config.yaml
n_layer: 13
bias: "none"
parallel_block: true
optimizer: "soap_variant"
lr: 0.00198
beta2: 0.95
weight_decay: 0.12
dataset: "wikipedia_en"
Each number is 500 + 25 x the weight over its row's rms, rounded and kept within 0 to 999. Layers, rows and columns count from 0. Numbers have three digits each. The size before them is the row's rms in percent of the matrix's.

# layer 10 MLP up, 2560x640, rms 0.0997, rows 847-901, columns 256-383
101:505492522439500529444506484514489496540508471502513496502471513484470513530491522486513508550501464528486496488500522505535494530534528471517530507527509512558491488471509527553544463521493520467562493472475488486487523522519498477507495511473526538519459482500501508472519473536488512450491479485495520478539473531475498548480508478516467530515471498511496461516502542470515488492509
102:510473493562463493471512481528509526515502492533522501506481518496521491518534573498509460499524531473523535482458548484468500454449512518519515478526509504501505542468526481502519453485477462499507490510524511481558526558485512482453508484491487496480416521525499485469517474473513504468486451496517506482468548486499477482507513501540514511476495481492494511534488487475490512503533
106:492497491506498504499498529503516518501499540503462509495461493466490488500481507491501488427477488522554494465477531475495494506495500427473481498525493517532534466488488508461528492529520497499518495508485491491484533519505518511508472538520521472505478509535501496543488498520447520509500457539514504495485525496568501467469448493462496516520462522568503494486457460516474531527499
102:497522530549480487493509484471448499500515497486498471473484488475505524521512496500486526509514471491537478539499487491482516522510491474528460497564491501512499460487521512495487516518512453504545504511541505482532485491515504525559483513536485509500468483532484477474513517537515522519491517504469482511481519478493498481480519537492478506473473507532464520486483503528497504482570
101:508504498508495499465526557518481523554527507543526513459507496523529524503538516484513476484531502499491515510519476479452461486519520514542497496512506562458466543504484484480491476486517479487464469477536530521547491469502522442499463442501426479509466510509537460537475486490522486477486544519456525518532475538519502465500530434512469503515492496488545487475484561468482488489453
098:487487524498508512471534498488469540501480459505458480507470519468523499547511439512475500516521496506520467451458525520477522475467491510495465484505513493539495497485498534518458533517506462475515495512493497526490535486494500494499541529501508496538501507531463501487533520447507491490504486482493514526504457555458517504540511512479474491506484490494466470517459492509510507500488
098:467467488492519493483514512512509501509505535524503526500481500465485525509499475436462466495472508497513550517552464518475489483502502475470485504455532468454519478539479502516484494489486487464482476484511454496512530502513468495487530498498507526464496472510511472516511467522511509511513502508493493570485515502482527435475505494489490555466499495505491491454477436487478510539495
101:550470507482486571499510492524498461485489550498490497526507454528520530520531521482530455496456506461468494510492511456534477480448513478537536496501424497501548457550510505552505483521481501533497481441545513514523514542488491482503485498468512541498504536542447490517536505551474510532510554490497491494505505431513539478519521422484493469501472505497531493477501540493525504481476
101:531485467519513511515499479511529468513499519484508457495511528535477537488492488445472470472460485533509545513466499488491455489486462503503492550519519468513523476515506501500532487509456583489513491470499463520510491600531503466513471472551496485516494511501459496492516525515456515503487500477519520493500436520519535509493529504498483497502512489490526496555471513510514490513477
104:518491522468468523478484480488481525487550464527522522459528496461524520523514455485522507520441502469492441486461512470502491514498518472526511520491572468487506543521546489505461530513472507527497458485513504458547492499494491491485475560482429494539476515514481490441485518500464487483495468491561513508518558506500513493463494466508507489481477510522492506455458454517482507530502
100:485463489485479574531522480496474504528483499488523468544515478457503498469524499533475505542514502455527504524503498494507515465500539464488544504461471527478481491465468506525524490542490514502552495531535475507529447568499494530490507481534540511487521477506483496518452480504508470493524483515500557466482513501532478490440498493453446455492473547529474490465452468500517537497489
097:499520528544531480506500498506491502478479461512499522468493491495483513477494526542467525542497469537495474502561467554498502496504515461513492502515446458536506510553496534472464481505485516470545522485434472499536508480483498460486492482512510531448485470487449500529533475483499500493477474506460547472487500556456528505512499485547482528503477496477507490495543510481485533504523
105:574449513472523471463492510480507486555513559499463497514467521498463493521489528473497493542481485545471484508456487501520490490486550503500526472494551531479534515451501516512468493499535505469480491500507487483521494461524514506510525515442493519497472487533476472531548507511484482518531514485490537479513553461467480494552502513475520505483480489484441513514471460494526528553506
101:489510502520477469513488475490457478485527504464481488535510494479492525520541482525538488472476491473465465477425469567550464513481493507517487530499538508470518462523488526539487519487515458458460511502542520515531508511479470501512520488496503527531511510507544500478449502537504496494483526511492490446493549498469536532522464465510543505495521484463530485492518522487476504447509
095:516477499496510506508475498478506523514487478444515485458471495537516457502503536477493504498549510517483475496490506492554526484514517490491506486488514438514489546565505504471447459498518516470508515498472492545537525431497464504530506475521498483508478442466498492504530488539465465500447545508475541501496491554487477476454470504496503501533502484499519494482492466505470491493478
095:467486520514525487505490532545459489513480477467494490535491487530505534516497504533455469469475502479478526496444489507529509520475501506502467475490520500497481497503502478544441482515512509515509432543490473452484502518485508547521499496479482456482520509486505490478529517471499493558511510494495519543460490514478488542500443480477471516521500497482479445523512532487493516534493
103:454500472508568495507479505537501476476480475494521505501485480470496474488488499498475538557568500531523504528486511461520481490481505499483455515501509528511515493508529493469463474479519495504455484456520518481485497498502515491470536513554507521478493500510463461533512484494510525540519464498456479499541493505518530538513476483506485549512502479514481531516505479468492479491481
097:447499471485500522497475449485513544485436520497486495552546500469531528479513493506523521481522514518522524501524492510504498512485475515518490502481487522475473542504507552515561509518526520520502491546534511482510507531485518541451488478493478474489510472464491507508486510484492499521469477558501517506473522464467471500483452544488464494503526473499460477493491472465491472494494
096:503509487558519472526482500535486448495488481490525483512507482517485486470500478478436522460561492480529464474493490548474521486454492500471522469468514472490501491455469508534515521486490508525478535509534490477490490503480498491502490483482494503512505486516490480539509527460470480465492481516506478512493485465490519492529495491422496501477514513504492548481500521516491487563483
102:514523508518500516487475490522476506537499492491497457529491529490489483485478484488529484502523482515479509523517523524520498497488476502510540492519514552511489506499463506467507527537514516519509514502455525487520558500494504493479540531488535521494527479529474526485470495520548523476536486500439495493528499506476501471470461565487512470510529456478546475503512514536486480484516
095:511512506498489527519509500507481511490495510495486511489543518526500494497494484523534495514509523458478465486475498466514517512506464502526444468512507542513471487566517536509520514474508451509492487535551493519495522538464499492525491515470475465507507460525509531488508498472502497482527535484528498503524509497534461483480463570510489501488480510522481519506532495494508577480501
101:485521478496536517485503501494481505542521477533521536479475507519469435495486452499484488485501509482540508472464519510510512507499490537533462492523534533514507496510477529484517496497485511465491554479494511555489509504499499482469544523471483477514538488516477491494500492490499507429509494484486514524523545502473526516498534515478495523519488524504445498510490496466481485469471
104:490500525493514532489529512501509473535487495522510502513501518501505535496517478494469454498490473479462481468526501509538533506475464481484501540518461494487487499477507491508510519492522480473466517500545453488508476501528480481449497425452548496474486462507478504488494503509518476511539540474488494574478513503502485513514530474440507508531492495487459491486485490453494525508480
096:508510548531502509509505479529519506517505487521518526517543499495481499511537482460503515483491495501480495491532496508517520507486537526534506512466488493513510449509510528457478492544484507513488527470515488506523527484519494510520493482497464486485484486535469480481501529544531482487535491558489495513529507486479460525537470571511461524465483475480528548486541466515480436523502
104:516468485532515495499480526465550474540468541470546525503520531542497498483556519550486483510467505479487518459508506503517481520507493500474515529497493494487498476530481455483506466473453509466532450475536479508484538511489496479491489524496475486484511474484498473514484507524471486465492472543433497483482509495478488507517463506464489514516490556459484500517500526429499515523498
101:525489477525483469464495500484497502496507509510472498547518523507513543467528478480526507503513545490530472474462450491527493471494569487497500543528533509518530522503505522508519480459538454493502467456521505464511482549506506498505473461450493498512504492461515482531479470524473531525537465469492512542497494484497529498508465486541499474477474483472514481511507503485482477499504
102:531522549459519547459483488483498492502477494509499501512491520533511491510500469482468503513504516465502485520552490520473486489509475473524532489494527541464480497497549506526502489489511487487494496454538518478505502516513555565509527537454510484454510515476448546520530493488520485475568526516480502482511536515489516535503467507484486507482458491496473489531514529507520486492464
100:532477527480494490476506518486526497522511526471496505507468525514496499465502483491496528472459468493484534538536506508459474494531469487481532476492464490502494498472479535467479497462511461533509524549505497514499495470508503518514549501517461454515465524509519547522508478512502464469517499549553533478488526485559530512497486443469474517509544504482489525516525556516487460519521
105:462461468511467542460479508500482472525489496460502495495487506524531510523526499511487472500498482534511457480529514514506514536512511547508474477486497447522506452531474504519463466516520482502480479525501493531466487441478507491538481502506451510495495532551467503508509481535515532496485471498493505461517483510513485514517485513513491478482504527499486514510474541521532529491495
098:501507489506496528468489471514479515518455476521439504479480460506517506469511532475501463489517486515541493513503542457494478507499483503543477507486483487520463459517492524537468534508476475569489508496489457509484513491512490492523527508494476526500457513503509528509441491475470475519522535509493499484484522488488510526492521532503495497537483487471530485536503509490498480514486
096:496490465505497525491516487517517475542523526542474532470499488477512455480498533455524486493527474536457513524524480540492473527509504504524497481455547475519480543448524470512501454513495532489511540498488507500510501467539483501510530476519494438509511434505523527452515505506523486505518535466483506476480494513512463483478498496485536497487485488484502502461555512489529512508488
099:519482536495527529479488507486492471557510452484496466516480523498494531461527548473477465514514487506483516529460486506475465502511549452460511520468545452473459493483481477460500531501520485460520528511493516526495491499489508504534470514508481471541465524472471487461512432476484508545513518501538481482505504489503526494503485506498517502547483486506536558510490514497485474462513
101:513470532537513501492528489546472485452475490463476514462496522489488526497510474508522499516471485472469514512449487480522440494508494518534535485500476539534472542486501487470476476491527545493527510528462511497466489504495455450503469460517509494516494535477529538520497457458478483509510548466523474525514479504529473535500483521513490497523498508470508507480484454519519490512449
102:530499454555530482503464523492463495501481489536451530481469493486535510511493524513451476512522470525523514509480471463511490498498522471502487538463450477527512466489474479493487499501544506453501492507505506525501524542520519467544494478515494459521527450446486490458483482519506444469517515482455479463474517481501457476479486500491526489500532514475528513524511519476521539473474
104:536537475528533511523521481485497462514485512476498489505523512549504518468518571452493446531495493499456520473489436486510412478448483537466525521518488489477525441518500484502526517522486501506510495499517507499472515484471458509482494517489446472464504475454491499518492509500483526511489476504464472501522489458497493465532512537518455502465503516506481482490500498485491529500522
101:529531502522485499522481495496496538520462552467496495524521485509521514531500473501505497531511467508528469512507498501519480522441509519462492539496509482499467460468503458478497495539517546485503496487458504485523496529495480446468453485494483484497473497499559465504555503475494503528484524507499499533470509537502503465504506523495512508504475495518473502529463441506508555509486
097:493497492524512482503464488510503476472467509483556459502463514484504511511523466531517521504488529535509467499494501514511490472488514533498497469525528524530554502469499460510494508528465540503534455487492500503527486462490508528508504524533503497479494472515481437498529498523501516527449500507499537518510517506492440512466501505524537557519473491516526517508456518499483469522523
101:495519497542498482510479478529486499520562473495491487448501508509515476515526494490453472517458479509515499563494482504494474520487480480501485499491496503449491529502500528522470515481484463504537476479455477485506462507480473479462461491505464495471522512480482486463516519542508538485518507502473503530496508505535471525534480497545524496526518536503540494527486482507514473485519
103:536488503487508470566464522540520442537470502498474533537510538506516476538504512537498494476507462478450482514480489503534472540557512541496487503507517499502524520526487485506491527507546462480510501481487550480523529487453504451500548541494476521491496489508507479491525459475530479453499531501545493514484474531503494477490501467539489505521508489510500520554508473495510507486519
099:435479527494524503475539494462469510478465517487478490527493465520513496523506486466482490521526499487514515510483488511474489490529556519509469528495520494483499493489541517531557513503525499473551477534517507515510502483448497495480495506440482489460471455542483472535535539506494482521518516509518469518518463514510517503465441483517531492557509458488499509455504480471487479491501
098:523510485501497495519528460446495465537496515527527500434482513472498485511499432475510502477480500509524497507495496519514475520548541536524497478554529497559509465450497472544502491484470487489481485467518493558524451460482473473485505476479551488526478443470562512488505478497496491476463439499493504511543465502531522545505492532464490507470503537508524527511485528481495486523517
102:529496515493520517517501455516497510537567485494524465506490482504474482446520525534480505516466492488502527457547484489501493544522561480486523496518461417501504521508505462467488487505491523507490503514527523502472497493526501497486511504457528513505466481486469522512480521522477534480518493502498504515485455510528490508447488533473493513475486510517545490467524464472519528498488
098:556462540472503497510526476495469472504493502461528508493522497530529481507479474486494507514482504498520544453473502551542430485447496529487481461495559516534510529463495494538510514551520492460537508484510464529430484498497448529458493502522509504481511497455495476491431500477488521497508503489479453495465483530446532462448509481517486472492534508507506505502547494527489535512521
095:473471497513501450523465473520527505524486497521481496545525511490486504460541443503473523501512464507516442480478479540443515548476542484466535475519478479501568501510446521445504530489509495497486465491536461468500523477502515466450487496515551494532498499472532511479504515517521477494461521532529442499512532475489486532519453475482503496463454457515507514505476505464541554444467
106:506498500531517508515507522456454503513526482554568505517484486505511473543469461483500520550519484507478495499497508513517479454557522464518507460472477475479507535461512511479510477495505521499488515476450485508513536501517510494468515509516454499511525502510461525494478481516501510464502494464548467495499548509476499540510494471491518527496474522503450528470484478471504505491518
099:475500508518517503471479486510525497493486503532495511452493522477486511520534507502519543495486463476516535483567478500521499501474470458521466476477526515512439446465513507487487523478494489509510523473529509536527523463518529501462517508492566530498539510490489489501514524493491534488458471519477501477445554511495508480536502479458450489513501492504478488502536496484518471490574
098:484502495485482490513513507506502489528496518471461542509495476506513501530498523490504511497514478479473473510497502516533494518506482513499472481510523500469528492502402477514577522497517497515523540487514514527474508477497474544499502471524495462512561492533473543495536500516541538434535500508503471493535488483559474533530499519486498508528513496457499504485528482532488474499459
105:503472479540475508470510464486506460557499500530501532490513501497510521464543521521514489533488482526477492531454531463506476477540518532483508454445474473502484485443481476521499456481506496505462469517524491556517502484477511501475479507464540460515505495501523487503520502487511503474497502528502515516532458498499466543495462535465503501471514502508493529521537504498508510524481
107:472515509476504488466505512479510543542500457466520520486517517480485480507532520496507490508414505508546493471490527502545484517439496522469531518531519504520516501492518514507503505515518495535559499491474500502528503560539515475539520513507482480468466509558508509487533477510464563501497505539486526516489526539505482506481495489516490536529505509521519504528490521493511537488446
101:487528507435488477503480493485511494541501480476518508486461549520494448516517522471495508519485475553518499529489506497523470482471497521498486500536536473470516526477493469497495478466526473524482476460485537519520467487496465469516504468487506513510494476495519511518483533481480521520498503489482495480555480487441536508508504520522514456479484482488482497534542459484532469501445
100:494490495507492548510474486508504485570464530453481482498508496504485504515506487485537483465518531526532518499498511502484450524492522519514545473481503510531538496530492507521526455511492535525516468460528486467535521478512525504554477518496496497483499523482518508524510465522462514505493483491518509488489457487522517512519524439562518501513494525504524472483451516492477523528469
105:512488499536501558511453481511501479518476509481502549512481513528521499546484521493508527453460478516492522480499486541501486500470532462495512464469547482537537445462496529523473499493475516513470513526532509519538531543501510492518483495486451546491475497488521472532515559498500489544518497508515528504507492490475529510485487494480510512523513470518489556494513498533560472535469
099:483521466482496534503494429498488506521482471461476455486486545484513494506507519489465512540496478517498510487510472529493479478509477486512516535476481501484521487471512478490501509518525493496480477492501493514506493507520470477494511477498509489543585429527493506540505490466495471506481481480500542479530508530499489555528472502518459491537502479503536502481496470506508520515498
099:457479535500503543509533453527497482524514490459521523501501476484521490502515527497469528507497523505461479461489523505470507490497468484478480562562556485497496508449519517441507485528457485503505513512498506488475519465489481485553490522505472512511521493497481479436523536452507488482513529483447528523506511464479498484508501529526498500518477510493491529471464491497514486493490
096:487508494496518515515535498530512435516472553475519520484516544533496504488466505488524509491493498508478475476460494510500505560495543485516506504534454507509504488559508485498502503509486503519528484467539515505536480543511488503500526522487487486551546509523533492521489511534489524495490519513464487481521541534470467517497549521525485474494492466521585496489491489520554469543458
# layer 10 MLP down (transposed), 2560x640, rms 0.106, rows 847-900, columns 256-383
105:521492499475506472540505555527536518490513470510463471535478511498483501462445535510476508542497475502498527542470522462524478522523553512515478506522491512508413499522465524506477521533523497480610521514508468501476491509559510519479479499520511520484482477502518491524494479469481544495471498515490527498497499474473538529541483500515541508504532455488481475502487507501467562531516
101:426464480459462487497510467485476469486511482521523507513431511472480473579498495524479472488496506543489505490493509545525483467497445477490492492443474502492425518528538529507510511511498486507474493517450489535485528526484499499503523509497506514495469515481457487490470503467534472519503490532514500500490510484497487527488536447521524497508490474509520455497493524516536538496512
101:515507501507456512419482492493489504457533490524505508533482552526524494507482466514510509506456451545510524512504485501520504517470486512475530510555480514497567513478489524510461428529512506501465516499461543483519481494512514482505507489487478494497482517495492508487511527467462496522550506500523465506534486487548479479448497488486476469511506511508537505491517515502503528457490
103:485490449506479460491527505523501516450462515497468487470488518471510514561552507495539468499477528533499468500502480509475523530485476526485511482475475503536560498510519481543509495500505486479499498496511534503490483498521507508476467464483535524492479537497503508516486497486491489503468563484508475507511490541493472505542460475477501495499442511517545476526479480544526520530531
090:510480508522511449484483496513474489534526487476519534471513518526458512522505517480499491498514477530449478506492502529514499484513477505476530515512499482555639505522545530530499513497519512469653503474460508500509547525501480515461472500469527492501506523513489506475500490534527475435466501478497485526513479481495542547493509458504515504544504517487482471495522511492517489531544
102:523500500548458490504487481499517515474495471500525465483535533489485469480494527480504516552451510504521492522487476493526499463471533466499548489488492533519434497509436507500493503495517507546546485539482514444526544460465458485560504572525545461509485503516513516491460482462503524494514480499497524509492504493522516442501497490511541470497481525516501454476510519476547455492500
101:482475482466531505507488500495522505451469539474498509509500487498490561498505487562507518490504545507555456497559489519511492521467496487483508478454501526506493459501489538470450510477484489498463511501528481508466505475441523484485503446480478545504506495503502490498530537498536507457492472487499478482466508496495532500529531533519481490500520510518484479555475546530537493491524
105:537492500474501513530504478470492479493470482560482500501490499522546444520532494504512474486513459522501487490526512518503471505518539487528528501532474490491537478471535506509500547538516501489496487482515473472458477549490531546554539473561494527476491483484490533522460476483485481545523499491497450508508483465427497473458487513489515533496518480468507520488532505528527505489515
111:484475495503492473529475439531436508517493537466515520548477504498475544508495501471527516512483506506529496448438513479513459528485496492507508533489497517485434511475473501462516518513497507492480498541537502471474535495465510507511465478470512518473484498515482488574477483504564524515523461502504490499482454521493531497546512541510524494473500506511513543507497504492457483472482
105:525519499472510510513491517498495524506501498503490503481511538489515478539490473491490495520488548483468505489455500521510498504501483480547494479522543519478566552516580560467482487516482499496424525476531511527480498516492455466519467477519460515490491503540547486515456527481507480516479467517540498495531503528499507504544485486536476465454479518543486513506465450466530477504477
095:480514503533531470493528484530520488514501532529511551517511478524494471473510468515522507499492516493457514505528513476504550509480515541481505547547528504493480488562493539467462492436519503524586523478498497501488487487484498524486552500518513489529494493511515496536527517471486487466494480464449567492479488506515496517510474513483507515455488494537443501438470536456486480502482
101:551511485490453463507514517509515505459529458465513504550547460504511473470486472510513519490486495519513482491510489518471544557522505498433468510512525487522446471527476474473475494506472493479538495512478483516503432467532493516512491485531472505493414500468497452508514491519480456509528512499513480468483513485511483515451494480494550467493478532499522513535476520476501521507481
098:506530478485530519505466487502497505480537472495521471492496523517518471520502535493553494518511436524514496526456490460470477485516478488521508428504559473463527496511478499502517500513443479501438502508505503510479564531508512502484504485474505494491512486511497495461490501459515482508486518485517537443512518522523475594535533505498489473540562484517509463477491500486491494496538
104:490521500523525483534513535497490542487477502504477480487496503478483539450515563515491503462472527491482504513501487508531475494517515484495500511492474504498491466506514522506506518510537510465473500516456536505522513509495459528478490505475511479514538450497550537479500487520497506468460496497556433487477534504478512510514508503490506531497504516522531496504480494436490485480513
099:478507510516488430509500500503503504522487494545488474548474487494545531482493488486475506515482473516483524478474492481499503505521556551492490518473501519506456474461486497490484509496479454512463503461471490526495518492519538478432529475502505511499517495508486492435509553511543493489473515495474460490541531494476487529497535480497519490513501504501463485476505456488496529474486
088:477516459523465491525545468479477486523455474514482539509495464484480478526520496518489506491455480496528543475494518476535489500486511504499524458466537520472637473535458555512470488473527449493604490495451512506460499541498485481490504488514540532458483525489484492483498526472520524528464451508523534491501504472467460483538483493482535479476464485491495497532449501490562505473464
106:490503508509500483518490499530505487516514551474519502488506447529497498521516504474508512507508509490505534517492500474494492459539498506530490537475526507500488500470500494509500526484482517493442480468459516507503489535497453483473525470506489485492501521521489522506539531511471509491491483532521478463506504447497484512500509482540513460474479500487485457479463504500476497504543
096:461515495510458504478501501489486472468489486534460585499501465502464482454506492452497515524543528435512502541509489494481485496526480529489485455504497492454425475457507528478477469505495456498528477494518467482492488531496467468501492486510467518481476487491533518513497476516452488522509466496502489506499474539499528498509474459475519536516468509479446570496472511512492518483461
097:462526501459515482503522518503463524493504523470537479486489475508505506515489492545565489507513467535491563516496491523497510510533458481503500525543506494483465511529507528460539484485496527507427504503472489557532497511494537506456533535520493485492524500475518467487525466486514509479500508484479460509471478507478462532482531530514445511508483478520518487475495431485513471475502
101:489509490484510488504523496460491494482465531467511488506482490504486486484533549513453528476485485493512505479523490541529477510491521519457520509493523476493494540517519515506458507523499503461528532486489543552484532452547498532490505516526526446540506511507495481492567467462497477526495496506547477505474522540509473503510512493454439513474484512480493506522507502469478512450533
098:535546545492562526506494502497515486499512512538546460497494454474481519534498498455518494512523484521516512524472500588492482516487510501515487517505495475504513488496486498534486449545487483522500510518493510521513506484466503550515518478537518454529513548454500516496497514507569483520523487501487483493487499516515480504469549527475468493542563461538481483500465511480495471437471
098:493525525531477543495512455512494529514464487493511538515514491492477507541515486481509480501535527480507491472544504435519478544503503541509500488461486478475494483495466551532534462535449488485436495493492498450493538480545514538501506502522506498495479457467521493524498493508467462485499538483558519511484510544539496589524533543516498486475518533464495485487511487499511510500514
106:501520538513477520515528493503489489463482463491539545504481525463522488515507445491494540507517516520497468470499535503456502542505534497494470505516501510513444525452519506455479472463464475500507465495489469458496506471504522496510513492469496500483517541514507461453512506493471518492533497505498520497494528476455514527512523497475505485517538449478450527452490465477517499517501
099:511519539504505508467513495531486509482485446469529484497514564527472543507507455482476504515501506468478486474497527500473550500477491452484479485516510530509579487518476490522489495488531534495467538545494526521458499512471470542541492526478495560508504494489494504527466473483484457498490462528484497498506494498521531500498529487476484525515517496497509487448509542469493497503561
102:505494501518522507489513506469534463496498499527489469483518492559465505460534475483514456492498498479504526470444532488491491467538492512492557467550533469495461454509463500500477491490502471505461507543535506501478451553509513494473485499506532475518491482504538495487511518521475507492485505502495512516510516486456479489485531516535470504519492521518495474428501481454449499479456
103:493492532471452475505475511528535486460514475475476505529514508505504473491513467501470513469549519494479455462520457470460528510472462492536509512488501470538517436475501511498515497541476508490523486532461519477537526526500500504489493479480471527525445487464496480527465536463578459503527489476510501483493524534488504508475469531486495480567497494475525508525451538478504452486491
106:514494494525464508506469514474507487476508480489496492496471534529502490454511473530494538501480508525464525528533472522468510477528477490510527533477517485492422526526494513507541500492472517503496523514397503493456474482506485517502538439444505543498493477508466503538505537510502498501528486488475497476506494484515511507498494467500479486489474483538465533542500461479490475490537
099:534494472483508501509471516468503485544495512507514513515536504481528529519500486504470477480472470497508508544562481490488489515507508488523535537460503534507625475490491499500474511519475457537504497484496526439475544511468468506493541521495496485515463500424509536523546464494471499481542506470528508534480507442453533504523477482541484534498498466514513497498488468517500452479564
100:470491488494492505456495514488520522546474475534513517518467491554535504484544505496443492497523480512489487531512503513500507541516468533501494488521508504481535480518491531524467506510498517480486491502464502522450542488469496458517497454501452506476482507508499473489496491540471516489516450502503456471496523490468486482526526511528506479523496496497527459471517510484502491468508
104:511518488485498505549525474527493482474502516500498476484499519516483511497534486497501521505469501542498488518470465470474507526500512467483486506523439496535446480510491504478502490495517484463540475473508497487516528485479487516481486523470448500469511494512503521504513539513483524513477535525497505479534519428514507489550519548523509441525476548492512467491495498507494507526513
101:491520443541506514538532486525530520466475515485533509526553487536502488482509543527547474488486438485503511470505532507498552477518507455544493500499506496494543476527472471504494511477477500498511562450466469501458510521534512507487531535462496509513484533482504515478499492510529521490500493497485482498496523519480497500477486483469477480527520522494529466478479497465455466484507
101:525502472507535521513554491461481471475494485491510475524436519518501494481478537460481513476525454514467565472477548472506482514500548449493500493516508475498465512468540522506495491537469544514514487499494504463516560564482509509500518465501494503532526503526471478535539490475498491474472510495464462451514456457514521513493474497497488465504459481474522467524530491504471504459511
099:459515495499493507463509466484516516494486484562565448444484489507471523436510507495506486463493519481547478532495466474496508503514539505489545534492488495529537561513524558440470498498517472522579510541503500499458538513523473479525455532512461522468495473475509494489509535467454518494509511485461487492509523504510543501526496502475520524545467534475493523520485493497506518511482
102:505522500461486496507477513473453506514485514502496526461493495539507503514540485533552478544466499476468540460493513538493473475466472471483513498522483487472541525482499475508473495534486449503573517495515486500524553526499476506481507528536469480519519492486510475466486527485503541482509506489503521494552475473444494496530523502492517510505503544483480562495479521503512511545527
101:500467485529477499450508462493476506468482459528546476497506490514534485475502498516523469515517479482495503504512499453533478522501496523489497510492537494529443494488516486539485477513477518498460469493478510520520517518510457545500446498553439552486492449495478514519502477486509514469502475472505504522494465489513521438472491471512532451491471473517515556520543477511541496449487
105:492525507450467524478495500543501418504497559414488502464463456488493547472483463556496541473537514533498467480494471524528478543508508504523497496470533490525457479465529533513512504505509517519514471500502533483541479522519479501524514482518509513487524511489488485498516474466513514515486483481503474499492518496518490459500458533471512491531472513491513498497505523501492515458511
108:508533509506484461497471485473528480502546526504458482559489535504513493451476469492560515471460514484491536515483455505510536504517501544481457471460476493483395489521497489497533491503467527521467484504491517541509506517499469470449509526501478479506516515533530567494539519473508469496523505513509502493473519509510493516538463491510477504480498489496497515485509505519484529524510
096:443477487526495479570526497482511531465487509459489500505522533538525505524524524466508494492509506484500545560501461525492571493475469481526522504474507499518600429475490530530531533498511511490535499470498524490483501484522507462534501492502538495526545517488513510519473486497504485487497500522502464494452509509521474519516520474519499525550525484504542488513478528520496489515476
105:491524499486507482482463531486504555502529450492493515517535516482489482486440527484538480459515490443541514499473473487537530504545519514502488490471479509492522468490512549513528504476552510516547513555479486499457480495470502511534521534514467520529499486475488502500529489507477463505476457496495491489521510495500492472497549454516487484491472452487501492483532504497481472455467
100:477535533480500528516485520486530490460521504508469492535451500546540504510496458464493485494499558507508513452476476492472500445491529474498508467470481533494493470519507528511491546504512431522531501482523530475480480464471497514508501466471514493492481497508463479481510438515494518482515522470500503519470485504487507524532503471496491496513496469533491509539513475499501469467481
102:490492539459480478497555571489436463448474483495507492502489508478540489486509537454473524501451493509481499504453525466483495525461485471491514499507509518496469544523513479483523510516481485540485480477562522532533505485474542461494493515488501500508521505500537519510495472471536482507495508508474497489504474505504496491479465522494510537506502499489493494515494457486527504500480
101:523526534524503537479505488490487481500491523489519459508484487468513506479464549490497487473490469511492478486501520476497486530455483490477476498445479468482518534487517503511478499469530512502479497540520523483495498510500506526465510525480492523493506482472498535560502541442505531491532521488505487504498521541489512540530535515533538528500516509523517488537451469441525508523509
096:509480511505476466563463498539544477530528521510481481508499498465455501486557517526480485547500481528476511551499469501478523553526497508481487465486481458527405502507511479542488524529496504543464495494497481519533482511520495502525522524427495535435502490470499506460519469515502524501478490490495501504505467463501463499471483471526518521526499494528468487516513534508470511484520
094:521528461464504489466491486471506538515520493526496441509466489490479485484510502531513527475462475485535504518466505504489490471501450524446500484474506502505536478496483555489487533510511506457526527502522531504478494513509514517505552463526480496493502498472515436492479496487481513531556523513475494507498517540521435482543480524527517482497488490521460485455506550513481491519482
104:511535501471504508535498509510491520502577528488484507494487488518485487513533499491456467468547468498479499524504525504524481516479569479495513493524510503486483414503480505495474492497493535474446486521539487537495490527505488518477502518499522487503517523487500497473489535453495482450495490510534508479510458494480512473502509514504467471497532518477466492498485488523530470496505
102:486522504528529447493489498502514489472472488500460505517515505441530496509519519502497484529457510499483470461457529481534501448484441526512512471460482503481435514541437560516539508495508490473494517524502530497493485499464452544511527520514461539486480533492487508475511512517542524501483510520492476493455519506450480535532483524471492519513530533480515517479504491474489479530556
098:522512481530482495455492522486499533487484502475477450503514485481470507450465472487465494533492475510492529533502516445500523535448507487512505514513491521502474534539503493493500508513458482479549477513512524483486525505504492519516504529506488484498477488472528481536470487538520463455526496537435516507527521468511529462477466473494539474503499535511515492536469532491518491500520
104:524524518509492490507491487554483494496526499506454490481494443534483533489513443507516552492532507466472510493481535462503449538500501521466497477511479499486533478523507539517496505508498512471485442516500513456514467489491532484533546496524489497491476474522523511475537471525506511512500544488553525516519501503552479541511484496487494466494469471508472505520538576512477505467448
104:487482494469473496498512480496519468520541518549535552493501514506524532504520460540478524484479479472527496495464490484528466527485507469453523522533550480476562497541528457515507507480468498533542470562494425527488489553470518476499489450479506529495477496554455509512500498478509520510511480496514504468482510473485500472476508462518482533526491463496481472471547488506486545485514
103:451505485475458493489574523481513501500517513493524515497498505540483471517526470473480492532493532509497485507527482469520484532498456501498482491497535522520561514529512487485505443529541482484453469496496505451499487453522542537451494486532481492480511519496511477465532535533463494525496487486538521478500471477480480556538491498535522459518499494489464516475493535469515498476457
095:506478458525514484515486526487467515521459488468484485497489511509519493520525476536477506528536497518483539507519517514514555507495499524543527461526529560524661522514539492490512471476498474488537459507489516509516496509501471509517530509507516487472471510484473494557516486518469522512512461496509496500499477474534508499490486463503510473505468561507479514532509511493537533481490
111:526489510473514527496483495515488502518519514497509476556491502476536497483546493528482531496529550509532480438489513451500513556471525506451494525501534518498513498494529488463476505507523479474486518496514509502531554528440532498499467468516496506516510547477524474531518528469516518484510506507497511510493489479497496522496502545468469499465505493484490503478519508463496489501483
109:540496511541480474514490532451555533483513556542494480495444514479513462485576493546543503514484479499524496492512485488511496502475464497498489484477489526539500512501499528452505548562520491505555513520461500490453493505510511479516484557483512540526468523479474477495530485508494485484503510484478514494470490474388479523523504467499450471463487493552499514464539538498504531522497
101:506507518483468500547552493530488453471517465517485490498530497474517532501494474450489516495544517505506520506491478486491528520463495511511493516523538473469486471482487425465469507492474495486502480512484539497453511512505498511472511514507504474515496477503494507444476460500491511503542512515464515502502518462507510498459524500524491520511517492484471481443522560470510495487504